config = dict(
    hidden_size=512,
    num_attention_heads=8,
    num_key_value_heads=8,
    norm_eps=1e-05,
    attn_scale=0.125,
    parallel_block=False,
    init_std_qkv=0.0339,
    init_std_down=0.0,
    optimizer='muon_variant',
    lr_head=0.00585,
    batch_tokens=65536,
    train_tokens=633800000,
    max_steps=9672,
)
Each number is 50 + 12 x the weight over its row's rms, rounded and kept within 0 to 99. Layers, rows and columns count from 0. The size before them is the row's rms in percent of the matrix's.

# up: layer 5 MLP up, 2048x512, rms 0.0529, rows 1363-1397, columns 448-511
# down: layer 5 MLP down (transposed), 2048x512, rms 0.0707, rows 1363-1397, columns 448-511
# gate: layer 5 MLP gate, 2048x512, rms 0.0507, rows 1364-1398, columns 448-511
up1363 104:32 47 47 45 55 41 42 46 81 42 41 40 58 53 52 42 45 51 67 50 57 40 53 57 51 53 49 47 34 42 45 47 52 33 74 37 51 48 42 42 86 52 60 66 52 42 57 50 34 36 67 63 54 66 69 48 61 79 37 26 55 55 59 48
down1363 106:39 53 45 44 36 52 51 34 55 56 64 47 62 50 59 51 44 50 72 44 48 55 71 34 52 51 53 43 41 11 41 42 46 48 71 52 49 53 45 79 61 55 44 59 32 53 70 31 50 34 47 50 47 58 65 44 66 50 46 60 58 43 56 56
gate1364 099:67 38 29 61 62 45 51 42 46 36 40 54 54 69 57 47 39 35 42 38 73 33 46 57 26 64 34 65 44 44 76 38 65 53 21 45 45 66 40 51 72 40 23 68 51 75 68 46 56 41 51 54 41 70 41 34 50 61 39 55 79 37 44 39
up1364 101:56 61 51 50 40 48 59 58 73 39 30 39 69 72 28 57 53 68 62 60 68 60 49 57 43 44 51 51 29 54 45 26 66 53 40 57 56 53 23 65 42 52 33 52 68 57 62 54 74 47 52 52 24 33 35 71 49 62 38 38 38 55 48 62
down1364 099:79 57 47 34 51 72 60 72 63 40 30 52 40 48 11 87 58 43 53 24 37 38 47 55 51 45 54 49 56 36 40 57 32 35 45 42 58 38 55 42 54 70 54 47 36 55 53 63 54 61 63 59 44 32 59 36 68 40 58 31 50 40 37 54
gate1365 104:49 37 72 41 55 43 42 58 38 56 54 55 64 48 53 41 43 60 67 58 57 38 69 28 66 50 49 61 31 43 38 53 34 50 42 78 44 42 67 47 40 48 58 56 59 57 48 49 47 40 44 58 58 59 48 59 64 53 46 50 46 39 47 62
up1365 106:49 57 48 49 52 41 42 62 32 54 67 44 42 53 49 70 41 47 44 77 49 34 51 55 44 57 65 31 48 45 48 56 63 54 52 52 43 45 64 39 55 60 39 47 40 67 49 46 32 49 55 62 62 62 34 51 43 82 42 50 49 53 43 40
down1365 108:51 41 50 40 57 76 41 39 39 48 68 58 39 45 55 67 49 61 64 46 64 34 42 42 78 42 53 61 27 70 60 36 54 41 42 45 71 52 67 67 66 50 47 43 56 52 50 47 41 41 24 45 50 72 41 51 36 51 55 64 42 69 46 49
gate1366 095:50 42 43 50 55 57 53 56 52 54 56 68 71 50 19 38 37 51 47 44 39 38 55 49 53 50 59 45 59 46 31 41 49 68 39 62 43 58 68 55 73 58 50 31 51 63 50 37 43 50 57 59 63 42 70 59 34 45 30 54 62 68 35 68
up1366 095:57 50 54 61 70 47 54 56 62 42 48 41 54 54 53 52 52 41 66 50 46 48 41 19 64 59 39 41 64 62 31 61 37 71 55 48 51 27 44 51 36 57 27 27 46 47 48 44 53 57 43 81 47 47 39 42 57 66 62 33 60 47 46 50
down1366 094:47 35 45 44 51 49 62 62 39 59 35 38 41 66 44 00 50 46 62 58 56 68 42 68 55 46 39 45 34 51 41 51 50 48 66 49 44 56 46 43 49 67 55 51 58 46 42 47 32 37 37 56 42 39 42 51 43 51 51 66 66 37 46 54
gate1367 098:34 37 53 42 48 51 53 57 88 36 47 64 30 59 44 39 59 46 51 50 44 74 47 36 56 37 48 33 55 31 70 53 36 59 63 50 48 53 45 50 47 37 41 32 58 62 38 36 70 40 23 37 45 60 52 73 50 71 44 48 77 68 45 45
up1367 098:26 65 50 50 42 53 63 46 56 63 57 46 59 44 82 31 56 35 75 62 43 28 45 46 43 58 26 74 62 60 57 36 45 46 60 51 43 69 43 39 71 56 66 58 56 45 35 67 31 47 53 45 61 59 48 43 55 39 54 31 44 49 45 43
down1367 101:62 49 41 50 76 42 32 59 51 44 49 54 50 60 49 55 50 50 41 61 50 59 29 69 48 54 46 55 27 71 43 39 45 56 67 45 46 38 47 43 24 44 46 62 41 37 62 31 14 71 54 65 63 29 49 41 54 53 59 42 32 47 54 84
gate1368 095:61 58 57 33 41 31 59 36 47 31 44 64 51 60 60 44 48 49 50 58 38 50 49 40 72 60 39 41 41 27 55 54 56 38 44 57 38 69 51 45 61 60 69 35 38 59 49 49 36 42 55 45 49 58 49 57 63 53 50 46 47 47 55 52
up1368 100:20 43 35 60 43 38 57 38 46 67 56 30 39 49 38 54 52 72 61 62 50 25 74 41 29 32 55 50 70 46 69 58 60 63 52 63 61 32 60 52 53 36 63 55 58 37 49 61 42 41 65 53 48 54 71 47 55 44 38 45 61 55 62 45
down1368 097:46 53 70 43 37 45 45 61 29 46 39 49 43 39 64 73 68 45 55 57 38 55 48 55 51 43 53 63 33 52 34 41 70 47 36 52 51 33 47 47 36 60 21 75 68 61 42 30 43 65 31 42 76 32 38 57 61 37 32 37 34 45 56 43
gate1369 097:27 42 44 62 57 66 66 39 46 64 81 34 51 72 77 33 56 80 68 51 72 66 52 67 50 53 63 43 44 68 45 63 65 60 38 48 51 42 46 41 49 29 60 35 79 54 52 48 60 47 61 58 62 39 44 54 53 56 37 64 56 44 68 49
up1369 102:73 24 44 39 48 48 41 61 49 47 44 48 31 51 47 58 49 37 46 40 59 37 61 62 37 41 45 42 35 49 68 41 54 43 54 46 58 38 46 57 48 56 58 51 43 46 35 50 46 41 42 34 39 53 40 46 44 58 57 30 43 64 37 43
down1369 101:62 40 51 66 29 45 31 37 38 47 45 47 37 33 53 96 34 43 35 40 37 43 62 30 39 27 48 47 25 63 47 54 47 55 45 49 54 52 54 37 50 60 38 66 45 53 33 28 33 50 46 08 47 41 50 52 43 36 52 31 43 57 50 47
gate1370 096:37 48 58 64 37 63 76 16 69 51 35 50 50 55 60 44 61 42 51 39 47 44 54 51 72 61 42 62 52 58 64 29 30 37 47 59 50 30 38 45 69 53 39 51 59 35 47 52 55 43 69 36 31 74 70 65 34 41 57 57 36 59 45 70
up1370 095:49 47 50 45 43 30 34 35 71 36 46 43 45 44 73 46 51 39 33 24 56 54 41 39 35 54 50 52 54 60 45 50 62 52 68 68 54 64 71 18 37 30 56 55 48 70 77 50 47 45 30 51 30 43 32 38 52 50 40 57 31 25 58 61
down1370 098:56 51 65 57 39 44 57 39 59 76 48 44 53 57 42 38 53 57 45 52 39 57 70 62 63 28 44 60 37 78 73 25 44 35 44 48 38 65 44 43 60 39 20 36 56 52 48 46 55 37 48 58 65 49 45 55 33 51 44 38 41 64 50 43
gate1371 099:47 64 42 85 72 46 26 53 45 54 63 38 37 46 66 54 56 50 49 63 70 48 20 50 57 67 41 32 68 39 51 43 50 55 59 64 49 60 64 31 60 44 62 23 40 47 66 37 62 27 41 43 08 49 71 66 54 56 52 50 45 66 59 53
up1371 101:67 38 55 41 55 48 31 57 40 65 36 49 47 37 64 47 55 51 47 46 58 53 51 31 39 24 66 62 40 42 50 43 58 62 74 50 46 29 36 54 47 52 45 61 50 34 36 30 44 56 43 55 53 54 74 60 56 45 69 21 42 68 43 36
down1371 104:49 44 52 41 43 72 37 42 43 61 47 48 71 53 77 53 72 59 46 36 36 77 44 46 55 54 59 48 34 50 82 23 50 47 42 57 55 45 47 53 48 47 46 51 56 57 60 48 37 61 48 49 40 57 57 53 57 74 42 42 48 66 53 54
gate1372 095:74 56 30 47 57 30 47 72 56 54 51 47 54 61 55 19 39 61 63 68 53 54 70 52 48 50 56 69 63 33 57 50 80 53 51 56 65 64 48 45 50 41 55 62 33 62 53 52 47 36 61 37 64 58 37 41 59 33 41 57 63 48 47 45
up1372 091:55 45 48 35 41 57 56 76 59 50 42 66 56 55 38 60 44 69 74 31 34 41 51 51 39 56 47 59 22 57 63 38 55 40 55 68 58 58 27 59 31 69 57 44 48 49 71 67 70 75 57 58 55 39 51 39 50 56 36 68 60 40 69 52
down1372 093:62 40 35 56 40 56 56 48 55 59 52 71 53 47 80 58 51 32 56 46 48 53 75 60 39 51 36 78 36 32 52 35 60 51 44 55 52 73 66 61 59 36 24 61 65 73 51 38 48 39 59 42 47 37 59 39 58 45 51 37 66 42 37 49
gate1373 100:60 39 41 47 65 59 52 47 41 58 55 68 51 56 54 56 62 38 65 44 47 44 41 44 57 48 22 50 32 36 40 54 47 55 49 41 48 45 51 55 51 51 61 43 43 47 51 77 49 55 61 37 54 70 45 64 57 50 55 52 40 42 21 45
up1373 095:64 77 37 33 43 58 69 58 46 49 57 37 65 47 46 57 64 45 24 42 57 34 40 51 35 61 55 42 41 54 25 47 35 55 50 57 60 74 32 53 46 50 34 71 48 83 70 67 52 48 56 55 61 49 45 43 42 42 27 54 59 47 39 60
down1373 093:51 38 55 45 64 40 52 43 45 61 30 55 52 45 52 47 54 54 44 50 53 54 50 59 49 53 28 57 55 33 69 52 45 48 31 67 55 42 59 61 45 59 66 59 51 81 58 54 53 64 56 67 56 60 43 36 38 41 34 39 76 73 64 46
gate1374 095:44 48 37 43 55 42 44 73 53 50 49 40 47 47 64 44 45 51 35 60 56 45 44 66 44 56 37 62 60 51 48 46 20 43 62 58 60 51 61 39 59 52 61 54 66 42 37 74 30 36 50 56 69 44 50 60 73 53 67 41 34 42 46 39
up1374 092:51 50 40 58 59 44 52 64 53 69 29 46 21 51 65 37 56 47 22 54 32 41 52 49 47 43 63 44 58 54 55 52 40 34 46 58 23 32 40 42 56 65 56 53 30 59 31 38 51 40 48 62 55 57 35 45 47 41 50 47 45 55 45 59
down1374 094:53 58 91 54 28 40 77 34 33 55 74 32 68 38 32 39 47 31 30 60 39 52 46 58 51 52 46 46 46 54 63 42 51 54 45 64 62 54 50 50 51 63 48 51 60 44 46 65 65 62 60 55 76 35 42 53 58 63 43 39 52 54 47 35
gate1375 096:40 39 62 51 60 58 51 42 48 55 56 54 42 49 51 58 41 55 78 60 51 46 49 34 47 37 50 54 53 64 42 48 51 71 48 55 61 57 31 59 83 42 49 25 68 31 37 36 67 46 59 55 47 37 55 33 64 61 60 46 46 45 35 37
up1375 098:54 30 49 39 47 47 34 53 39 37 57 29 33 58 56 44 44 53 54 78 56 40 49 39 53 50 57 35 65 58 58 44 41 72 33 60 38 67 39 65 44 70 26 28 64 39 38 55 57 59 49 36 48 45 48 59 59 48 47 44 63 64 61 55
down1375 094:61 51 56 27 34 58 47 28 55 35 43 53 51 56 56 36 37 41 49 61 51 43 77 50 50 23 37 52 58 49 62 58 68 40 50 60 78 52 48 45 58 49 87 49 63 54 71 61 52 67 68 56 39 63 37 41 48 31 72 54 46 58 58 66
gate1376 093:32 39 46 77 71 29 30 42 40 37 59 51 61 49 55 36 49 48 50 53 41 44 60 66 46 45 54 36 34 66 34 53 48 40 50 46 36 33 53 42 44 68 54 37 58 44 52 49 52 36 33 41 83 50 48 42 56 53 42 44 46 31 52 66
up1376 103:54 63 73 58 44 53 38 35 63 52 81 44 42 60 65 42 56 49 43 50 46 58 47 63 44 50 40 64 74 51 48 39 60 53 65 62 59 21 48 65 62 56 55 59 62 30 45 34 42 61 53 46 42 41 47 52 52 50 59 50 67 60 59 58
down1376 102:47 45 28 67 49 58 48 52 61 60 58 44 48 37 42 48 37 62 41 54 71 29 51 55 64 60 36 51 52 45 55 48 65 56 40 58 42 38 32 35 57 38 48 57 50 27 47 60 50 56 73 42 36 43 55 73 33 54 37 69 58 71 58 45
gate1377 095:42 43 57 47 80 46 62 51 28 61 61 44 55 31 50 58 60 57 48 35 62 55 47 66 53 40 62 48 50 42 43 42 32 32 47 59 44 47 64 53 56 44 37 34 72 58 52 51 54 63 59 52 35 64 45 41 43 38 41 42 35 59 43 42
up1377 099:47 47 24 40 50 48 41 48 31 42 43 71 52 70 44 48 59 55 52 30 43 39 61 51 48 42 48 50 46 44 60 53 37 64 42 46 35 43 54 60 53 55 54 34 65 45 50 50 56 49 47 39 61 57 36 43 60 55 54 31 58 63 47 54
down1377 096:62 49 54 48 54 70 30 59 60 34 57 42 60 85 72 31 72 60 66 57 34 29 43 65 24 46 52 47 50 35 44 38 61 62 48 37 56 47 69 55 76 50 51 42 45 62 42 58 30 62 66 66 63 60 49 54 41 46 34 39 58 54 53 33
gate1378 101:45 39 48 35 63 61 43 41 62 56 39 37 55 75 29 41 77 26 59 48 41 68 45 46 59 67 54 45 51 68 43 51 59 45 44 44 46 50 43 84 51 51 46 51 39 32 42 59 64 53 51 63 53 35 34 60 49 60 38 29 49 43 43 32
up1378 108:36 53 59 48 19 62 42 37 52 34 45 44 54 64 62 56 51 41 38 60 37 58 50 37 50 57 41 49 62 45 58 62 50 43 23 62 51 45 33 66 58 33 41 55 35 32 40 53 66 62 45 37 64 60 32 57 64 51 65 56 45 68 35 58
down1378 108:63 54 45 17 39 41 39 56 58 51 36 69 48 26 54 87 45 58 44 49 42 56 65 50 55 60 46 36 59 54 56 46 57 53 34 39 51 47 60 72 41 53 49 35 59 58 55 45 36 42 55 42 64 60 53 54 25 45 61 51 52 60 31 52
gate1379 099:55 46 53 54 56 59 54 52 39 72 63 63 31 52 50 40 54 58 43 66 51 44 20 51 60 64 60 68 39 54 64 57 58 32 53 34 49 41 46 46 58 07 46 35 60 43 43 63 42 46 47 49 61 51 56 53 51 58 60 57 51 63 32 27
up1379 097:53 55 66 45 53 57 57 50 58 39 18 38 56 61 39 33 60 41 76 56 51 42 41 55 50 50 51 33 40 21 44 70 54 51 59 44 25 35 34 46 72 65 43 48 52 37 45 42 45 43 41 61 76 49 73 58 38 43 47 35 24 54 52 26
down1379 100:55 44 63 44 55 37 30 30 48 41 57 63 43 56 63 45 45 24 47 46 60 31 61 48 58 66 49 52 51 55 44 30 66 46 48 53 63 47 48 55 47 54 55 48 45 51 48 36 56 35 70 47 37 43 52 28 54 29 47 72 82 66 69 54
gate1380 103:67 56 66 23 56 37 65 44 53 47 63 50 42 35 52 48 59 42 31 58 35 52 38 24 54 43 31 49 37 45 42 67 54 84 53 53 38 48 43 53 46 63 40 43 50 50 52 20 42 49 78 71 41 23 59 47 57 54 51 53 41 64 57 51
up1380 111:52 44 50 42 41 45 42 68 62 77 59 64 57 46 57 54 59 39 32 40 62 54 50 43 66 53 60 64 32 58 27 56 06 47 38 47 61 60 48 51 48 39 58 64 78 41 41 47 58 58 38 40 57 49 49 39 61 53 24 49 56 63 44 48
down1380 111:52 51 38 48 59 55 27 61 46 58 46 52 64 55 39 64 58 48 56 72 58 50 56 56 51 51 65 38 40 65 51 74 38 59 42 49 36 55 71 47 54 62 52 72 73 55 64 37 84 52 34 45 42 37 56 60 30 55 50 60 41 40 42 47
gate1381 101:53 41 58 52 47 54 43 57 42 57 41 51 53 59 45 45 53 58 67 40 66 55 50 50 80 51 45 57 31 43 52 67 52 66 34 40 37 36 43 46 40 46 51 42 53 54 48 59 62 48 39 52 46 49 71 49 36 31 77 61 78 51 38 59
up1381 101:42 52 52 44 70 46 41 42 49 47 43 43 27 36 67 48 41 59 47 55 44 66 36 38 39 33 66 55 61 66 58 46 45 39 34 34 42 42 49 54 64 73 84 29 65 36 62 57 58 53 36 41 70 50 39 57 59 73 57 39 81 58 70 48
down1381 103:53 47 46 37 47 31 60 53 67 40 49 50 47 40 61 27 46 44 52 67 50 48 44 70 42 49 75 28 61 35 25 49 37 60 35 69 27 58 37 55 55 51 29 32 43 45 46 46 61 29 53 49 50 68 43 27 65 56 51 48 44 45 49 59
gate1382 103:55 52 47 58 49 57 30 46 53 58 46 58 52 52 45 38 30 48 38 54 34 63 59 73 34 34 70 47 40 68 51 36 48 50 26 46 54 52 48 58 65 49 33 56 30 56 60 54 54 15 59 38 87 54 51 62 51 54 53 37 60 48 37 60
up1382 105:39 55 51 48 55 49 65 40 45 34 55 52 43 65 41 67 44 42 58 49 67 46 82 57 44 75 39 58 49 50 34 58 69 41 51 62 42 60 44 53 46 41 47 28 57 57 47 39 67 68 49 63 49 55 37 41 33 60 47 47 30 57 54 51
down1382 103:45 52 25 58 50 62 68 69 62 73 29 56 50 48 31 59 53 37 59 61 44 70 54 60 48 30 56 50 48 40 53 73 43 50 43 67 63 55 39 61 58 55 49 59 50 61 58 51 53 64 47 58 50 44 34 61 66 35 59 58 45 32 28 32
gate1383 102:44 57 61 45 43 44 25 61 61 54 68 41 37 28 49 38 47 33 41 62 33 27 55 34 57 58 42 42 62 39 55 42 51 59 35 71 45 55 47 52 66 36 51 49 58 51 54 58 36 54 52 63 49 57 49 54 24 55 56 50 56 62 59 51
up1383 100:47 31 47 45 52 59 43 46 44 64 50 38 57 36 49 49 26 58 35 54 46 68 43 63 51 60 47 46 46 65 43 76 52 33 25 45 48 64 28 34 56 65 44 36 48 63 54 64 47 55 47 70 66 65 68 31 29 53 62 33 45 35 67 54
down1383 101:41 49 50 32 44 53 41 25 38 60 40 50 57 63 46 64 44 47 51 54 35 65 51 31 51 12 44 63 40 43 38 47 45 35 64 41 40 45 53 45 47 81 62 47 59 49 46 57 37 53 37 26 37 42 48 44 46 34 59 46 56 30 59 35
gate1384 099:61 55 52 70 55 64 43 33 52 63 50 73 62 50 34 46 43 52 36 55 68 51 46 77 42 36 47 40 50 55 51 46 47 68 58 49 53 40 79 37 68 57 64 34 32 48 72 31 65 54 74 68 72 37 55 51 61 37 43 27 47 52 41 34
up1384 099:60 24 42 50 44 49 53 61 69 50 56 54 67 44 57 36 48 60 59 42 58 23 50 45 59 46 56 46 35 60 58 48 35 56 88 45 58 36 42 59 61 62 76 60 62 46 69 54 45 53 78 44 52 53 52 65 67 62 38 15 44 51 41 39
down1384 101:59 54 52 58 50 51 51 28 54 48 41 59 45 47 49 23 53 38 40 67 73 32 21 61 19 48 54 55 42 42 61 66 47 50 43 33 34 31 45 49 60 65 52 60 62 58 66 29 63 38 66 44 35 49 51 68 39 52 33 50 69 62 41 44
gate1385 094:20 52 58 58 38 07 50 46 46 40 56 41 54 40 46 28 59 68 61 52 53 35 63 43 43 50 45 48 46 57 60 57 34 38 51 66 37 49 42 61 52 36 40 51 47 58 59 54 43 42 52 44 38 51 35 24 34 53 44 30 45 57 38 58
up1385 102:36 53 56 65 58 23 47 51 61 41 72 47 66 53 43 38 66 53 44 39 39 37 51 59 49 63 43 44 55 45 69 48 48 39 47 56 39 45 46 49 39 48 21 56 51 46 45 65 69 48 58 56 56 70 51 34 56 54 43 40 56 75 67 41
down1385 098:51 52 28 40 62 39 42 46 49 61 44 55 41 53 73 38 60 69 56 76 51 47 42 62 42 37 39 48 45 43 35 46 58 59 50 48 64 67 38 34 63 69 50 43 66 61 55 48 46 48 52 57 68 39 65 34 48 50 46 56 41 63 51 49
gate1386 098:51 53 33 35 44 30 56 53 75 50 47 62 47 54 37 61 47 28 40 54 45 41 54 54 61 42 93 43 66 48 62 58 37 38 55 53 36 48 43 49 44 29 38 59 52 52 60 33 42 45 36 41 65 54 37 65 34 32 48 55 37 59 61 64
up1386 102:36 48 59 46 54 34 54 42 51 55 62 33 50 63 51 62 46 54 28 71 53 41 39 43 80 55 63 47 66 46 73 48 89 55 50 38 52 36 37 51 46 50 48 39 46 51 46 23 42 45 52 72 59 48 43 54 37 33 29 50 45 36 59 54
down1386 099:49 51 45 34 65 44 65 64 44 50 28 41 57 17 57 92 48 27 64 45 30 52 47 53 58 65 59 54 39 58 52 56 51 64 69 54 39 41 32 29 27 44 72 44 30 52 35 35 41 34 45 65 48 44 53 27 36 45 56 61 48 38 31 39
gate1387 100:45 36 59 41 58 46 59 56 78 45 13 50 30 46 60 60 41 63 70 43 35 50 54 55 44 46 52 65 30 67 31 65 41 42 43 44 42 58 58 47 54 68 46 58 50 49 29 61 37 63 54 50 45 63 59 47 57 48 36 70 60 52 60 41
up1387 103:59 66 45 49 23 60 56 31 48 59 51 56 53 51 70 32 56 62 54 42 42 52 36 74 57 50 29 33 60 47 55 57 29 47 63 41 46 50 61 74 46 40 52 65 52 42 35 48 42 51 42 45 59 34 49 40 67 45 43 32 57 32 19 56
down1387 095:67 48 47 51 38 20 56 84 57 46 40 48 72 55 46 87 41 55 49 43 54 47 36 45 42 49 61 53 55 28 49 35 43 71 65 46 54 60 27 50 66 38 63 37 51 49 34 48 61 62 52 38 43 62 36 36 41 58 52 48 55 23 46 56
gate1388 098:70 35 49 19 49 63 60 24 48 43 58 67 48 42 67 52 33 69 43 49 46 46 47 29 53 66 57 38 20 70 48 59 40 51 56 51 62 69 63 46 34 50 51 48 38 55 54 41 59 42 46 49 27 56 47 73 62 36 77 32 30 55 43 46
up1388 097:54 48 36 35 52 66 61 58 60 46 46 70 39 56 25 64 50 49 64 58 54 52 51 36 75 47 56 51 60 33 63 60 61 47 26 66 60 68 37 42 59 72 69 64 26 47 67 52 59 33 54 58 66 28 84 38 58 52 32 32 16 38 39 40
down1388 097:52 79 41 49 36 57 51 41 49 62 51 45 55 44 79 28 47 62 70 40 26 55 59 48 36 69 56 54 58 58 56 47 47 40 68 51 44 68 65 39 40 45 31 71 40 75 33 46 74 50 47 52 44 54 59 58 52 49 57 44 64 56 33 45
gate1389 096:57 61 52 71 47 54 67 69 44 43 80 67 61 44 71 70 66 55 52 30 86 37 54 66 29 37 52 58 55 29 35 39 52 69 67 30 52 69 50 42 55 61 46 46 72 58 62 72 49 48 33 46 35 37 67 40 61 52 38 56 72 24 42 55
up1389 098:60 55 57 50 60 66 70 53 48 49 43 41 40 50 70 52 35 59 32 58 41 59 51 58 63 44 47 35 65 50 29 65 40 49 75 53 53 48 26 48 47 56 54 52 50 67 44 72 27 36 70 55 60 31 55 32 72 69 67 54 49 37 40 59
down1389 102:46 67 54 42 57 63 44 52 39 46 48 41 55 54 38 42 60 33 39 41 46 62 48 61 58 49 49 67 42 42 38 61 65 62 62 66 55 57 61 49 57 44 31 50 47 66 69 52 35 50 53 58 41 39 43 40 37 59 47 52 72 52 50 65
gate1390 098:46 44 38 56 28 45 54 65 81 49 37 53 74 16 45 36 75 33 48 28 63 51 42 48 41 50 47 64 72 52 51 44 57 58 60 44 66 40 59 54 77 31 51 70 52 59 64 64 54 63 41 58 60 55 44 43 17 44 68 27 46 36 45 47
up1390 105:46 58 61 50 56 54 60 42 51 65 45 50 46 57 41 50 77 44 48 63 43 60 48 47 34 50 46 35 55 40 47 52 38 49 36 26 62 48 20 53 46 35 64 42 52 60 42 54 51 71 67 56 35 45 38 33 64 37 54 40 47 53 50 38
down1390 103:55 57 44 66 61 43 65 51 36 24 52 48 56 65 69 39 52 46 26 64 37 56 45 59 54 61 54 20 33 45 70 49 52 61 44 32 23 53 42 33 52 35 35 40 65 52 31 55 38 54 36 21 59 44 52 40 63 60 39 49 57 64 42 61
gate1391 102:70 53 49 50 49 45 54 49 68 48 57 39 72 52 52 78 21 51 52 37 27 51 57 64 44 41 43 56 40 60 64 24 47 37 67 66 48 55 68 63 50 62 43 25 58 54 50 48 45 59 80 57 43 58 63 65 58 37 60 46 52 41 60 39
up1391 099:80 53 56 61 46 70 58 27 28 44 50 58 72 61 58 53 70 55 65 56 47 30 27 53 44 49 63 47 51 41 55 61 49 69 43 64 52 25 45 58 52 29 59 61 47 43 57 60 49 72 19 32 64 44 27 37 80 47 42 37 54 36 66 52
down1391 101:55 62 36 45 26 63 43 66 61 37 61 40 71 23 53 34 61 43 80 47 62 58 38 67 30 59 55 37 48 39 62 55 51 59 65 49 52 57 51 52 54 40 37 60 50 39 42 39 61 64 29 50 56 80 39 56 55 68 45 59 47 38 57 30
gate1392 098:27 44 81 44 54 54 42 41 39 59 74 37 46 46 62 38 44 56 16 48 55 56 52 49 48 40 43 51 39 71 45 60 59 56 46 43 34 27 55 33 38 57 51 37 44 48 65 57 76 38 55 49 47 34 58 53 30 60 49 40 42 44 57 34
up1392 098:46 40 23 39 67 55 70 44 45 48 45 32 28 49 53 60 36 59 55 47 74 53 40 37 40 58 48 63 56 47 61 41 51 39 76 56 50 46 43 62 34 54 38 24 51 43 38 57 60 46 74 48 53 68 63 55 38 30 53 54 48 55 59 60
down1392 101:44 46 68 48 38 69 44 44 45 47 68 59 65 44 31 84 45 29 46 36 60 59 56 61 62 39 40 58 22 55 46 58 59 57 53 26 46 51 53 59 44 58 39 23 37 51 64 53 48 55 55 34 66 39 40 33 33 71 68 48 38 39 36 42
gate1393 097:69 42 31 35 53 55 58 61 43 66 53 51 54 74 56 68 53 61 57 50 52 32 54 66 51 48 39 59 29 58 64 41 34 72 42 47 71 53 53 65 56 57 64 64 36 58 42 52 55 59 47 51 65 40 66 32 65 58 55 46 65 28 65 56
up1393 099:57 36 60 44 67 36 48 54 36 56 35 42 32 37 68 41 43 56 38 43 36 65 46 73 31 55 55 55 42 54 51 70 62 58 67 26 55 47 46 30 51 69 46 44 41 47 51 47 40 48 73 51 38 30 35 56 45 53 64 65 49 64 66 50
down1393 097:41 60 65 30 47 48 59 65 57 45 62 43 42 28 56 52 42 47 53 48 48 50 44 27 56 44 74 50 77 70 60 51 58 61 64 72 37 32 66 50 48 67 37 58 60 48 56 46 43 55 42 38 75 52 30 56 47 50 49 43 45 45 63 44
gate1394 095:55 50 48 32 38 52 55 58 62 51 56 63 73 46 64 51 69 38 51 61 52 54 39 36 53 55 54 55 60 57 49 68 53 54 46 61 27 42 47 37 51 54 62 60 39 40 34 44 66 50 50 37 45 62 72 52 35 62 45 61 66 42 82 40
up1394 097:62 32 75 33 43 50 52 49 48 44 43 87 60 68 55 53 58 49 30 63 23 51 64 48 63 62 48 49 54 68 50 44 36 60 43 39 43 56 59 60 36 45 54 53 26 45 56 63 51 61 49 56 59 68 74 54 53 25 53 49 77 54 52 54
down1394 094:63 60 46 46 32 39 30 45 44 54 54 39 42 74 38 80 68 57 54 63 61 58 42 34 47 46 32 58 58 55 45 56 60 40 63 51 59 52 67 49 57 42 35 49 68 57 47 45 26 44 26 39 54 45 22 26 43 42 47 50 55 50 38 49
gate1395 103:64 44 53 51 51 57 53 37 68 31 45 37 67 44 65 31 67 56 55 42 61 56 54 60 48 57 45 51 67 40 61 67 34 46 37 51 63 74 45 45 56 62 46 46 51 57 43 34 45 46 47 43 65 45 70 27 65 57 67 68 33 50 31 77
up1395 103:48 58 85 66 48 41 53 57 49 49 53 69 53 36 36 73 57 45 79 34 51 58 61 37 39 49 63 51 36 64 26 48 61 53 78 30 62 39 66 41 65 30 50 50 56 23 29 73 51 56 59 57 39 48 36 44 54 50 35 39 57 48 37 27
down1395 087:46 47 27 51 38 57 55 51 45 50 62 60 53 50 29 88 32 37 62 53 46 59 59 47 38 32 62 57 65 52 44 27 24 53 51 69 41 54 56 61 40 56 69 51 39 55 44 55 40 51 37 63 68 44 59 48 48 51 41 48 44 09 54 30
gate1396 093:62 37 38 54 44 49 28 43 51 56 62 34 58 71 35 38 41 56 55 41 32 40 40 63 42 55 56 43 58 38 42 47 58 48 30 32 48 60 70 59 63 40 83 45 34 31 33 55 78 41 52 51 20 37 38 51 75 68 61 56 45 77 58 54
up1396 098:30 49 38 51 69 59 50 68 54 65 70 53 39 32 56 58 41 71 62 60 49 53 54 35 83 53 40 61 41 57 58 61 53 43 44 38 58 39 47 71 56 33 42 54 60 60 43 63 42 41 54 49 66 59 46 65 32 62 61 30 31 58 44 44
down1396 094:57 59 66 40 65 56 54 43 48 47 56 61 45 29 38 35 48 50 35 40 41 56 54 58 69 49 46 65 53 60 48 42 65 39 52 57 51 45 44 39 30 41 40 61 42 54 50 60 51 63 69 58 75 71 60 60 59 47 42 73 47 36 47 63
gate1397 101:60 48 55 31 45 43 60 33 59 47 43 46 37 56 39 39 60 42 58 41 47 41 32 34 57 51 76 66 57 46 56 59 53 58 36 46 39 49 40 53 51 47 45 51 42 42 54 36 57 64 72 58 53 62 37 43 63 33 15 35 41 51 36 62
up1397 095:38 52 56 67 43 70 65 58 60 40 50 49 43 62 33 55 49 48 63 36 56 57 52 55 32 47 37 54 33 80 47 66 56 48 58 67 30 55 51 46 48 29 32 45 58 78 64 60 57 49 35 53 39 35 44 41 74 56 62 46 33 41 29 45
down1397 096:69 38 35 59 28 80 72 37 61 50 56 46 25 52 61 29 60 50 53 62 46 48 15 42 52 42 62 54 69 43 59 55 40 41 68 44 77 74 45 66 40 75 42 35 36 44 47 35 48 41 58 39 50 60 71 40 42 43 49 51 56 35 47 46
gate1398 100:25 56 60 46 62 33 48 52 36 49 39 34 48 47 49 45 68 37 73 34 45 44 43 53 55 66 47 46 50 51 46 43 16 73 53 58 67 52 52 40 52 34 38 33 45 53 50 39 35 54 58 50 49 67 42 67 48 60 61 40 53 62 43 46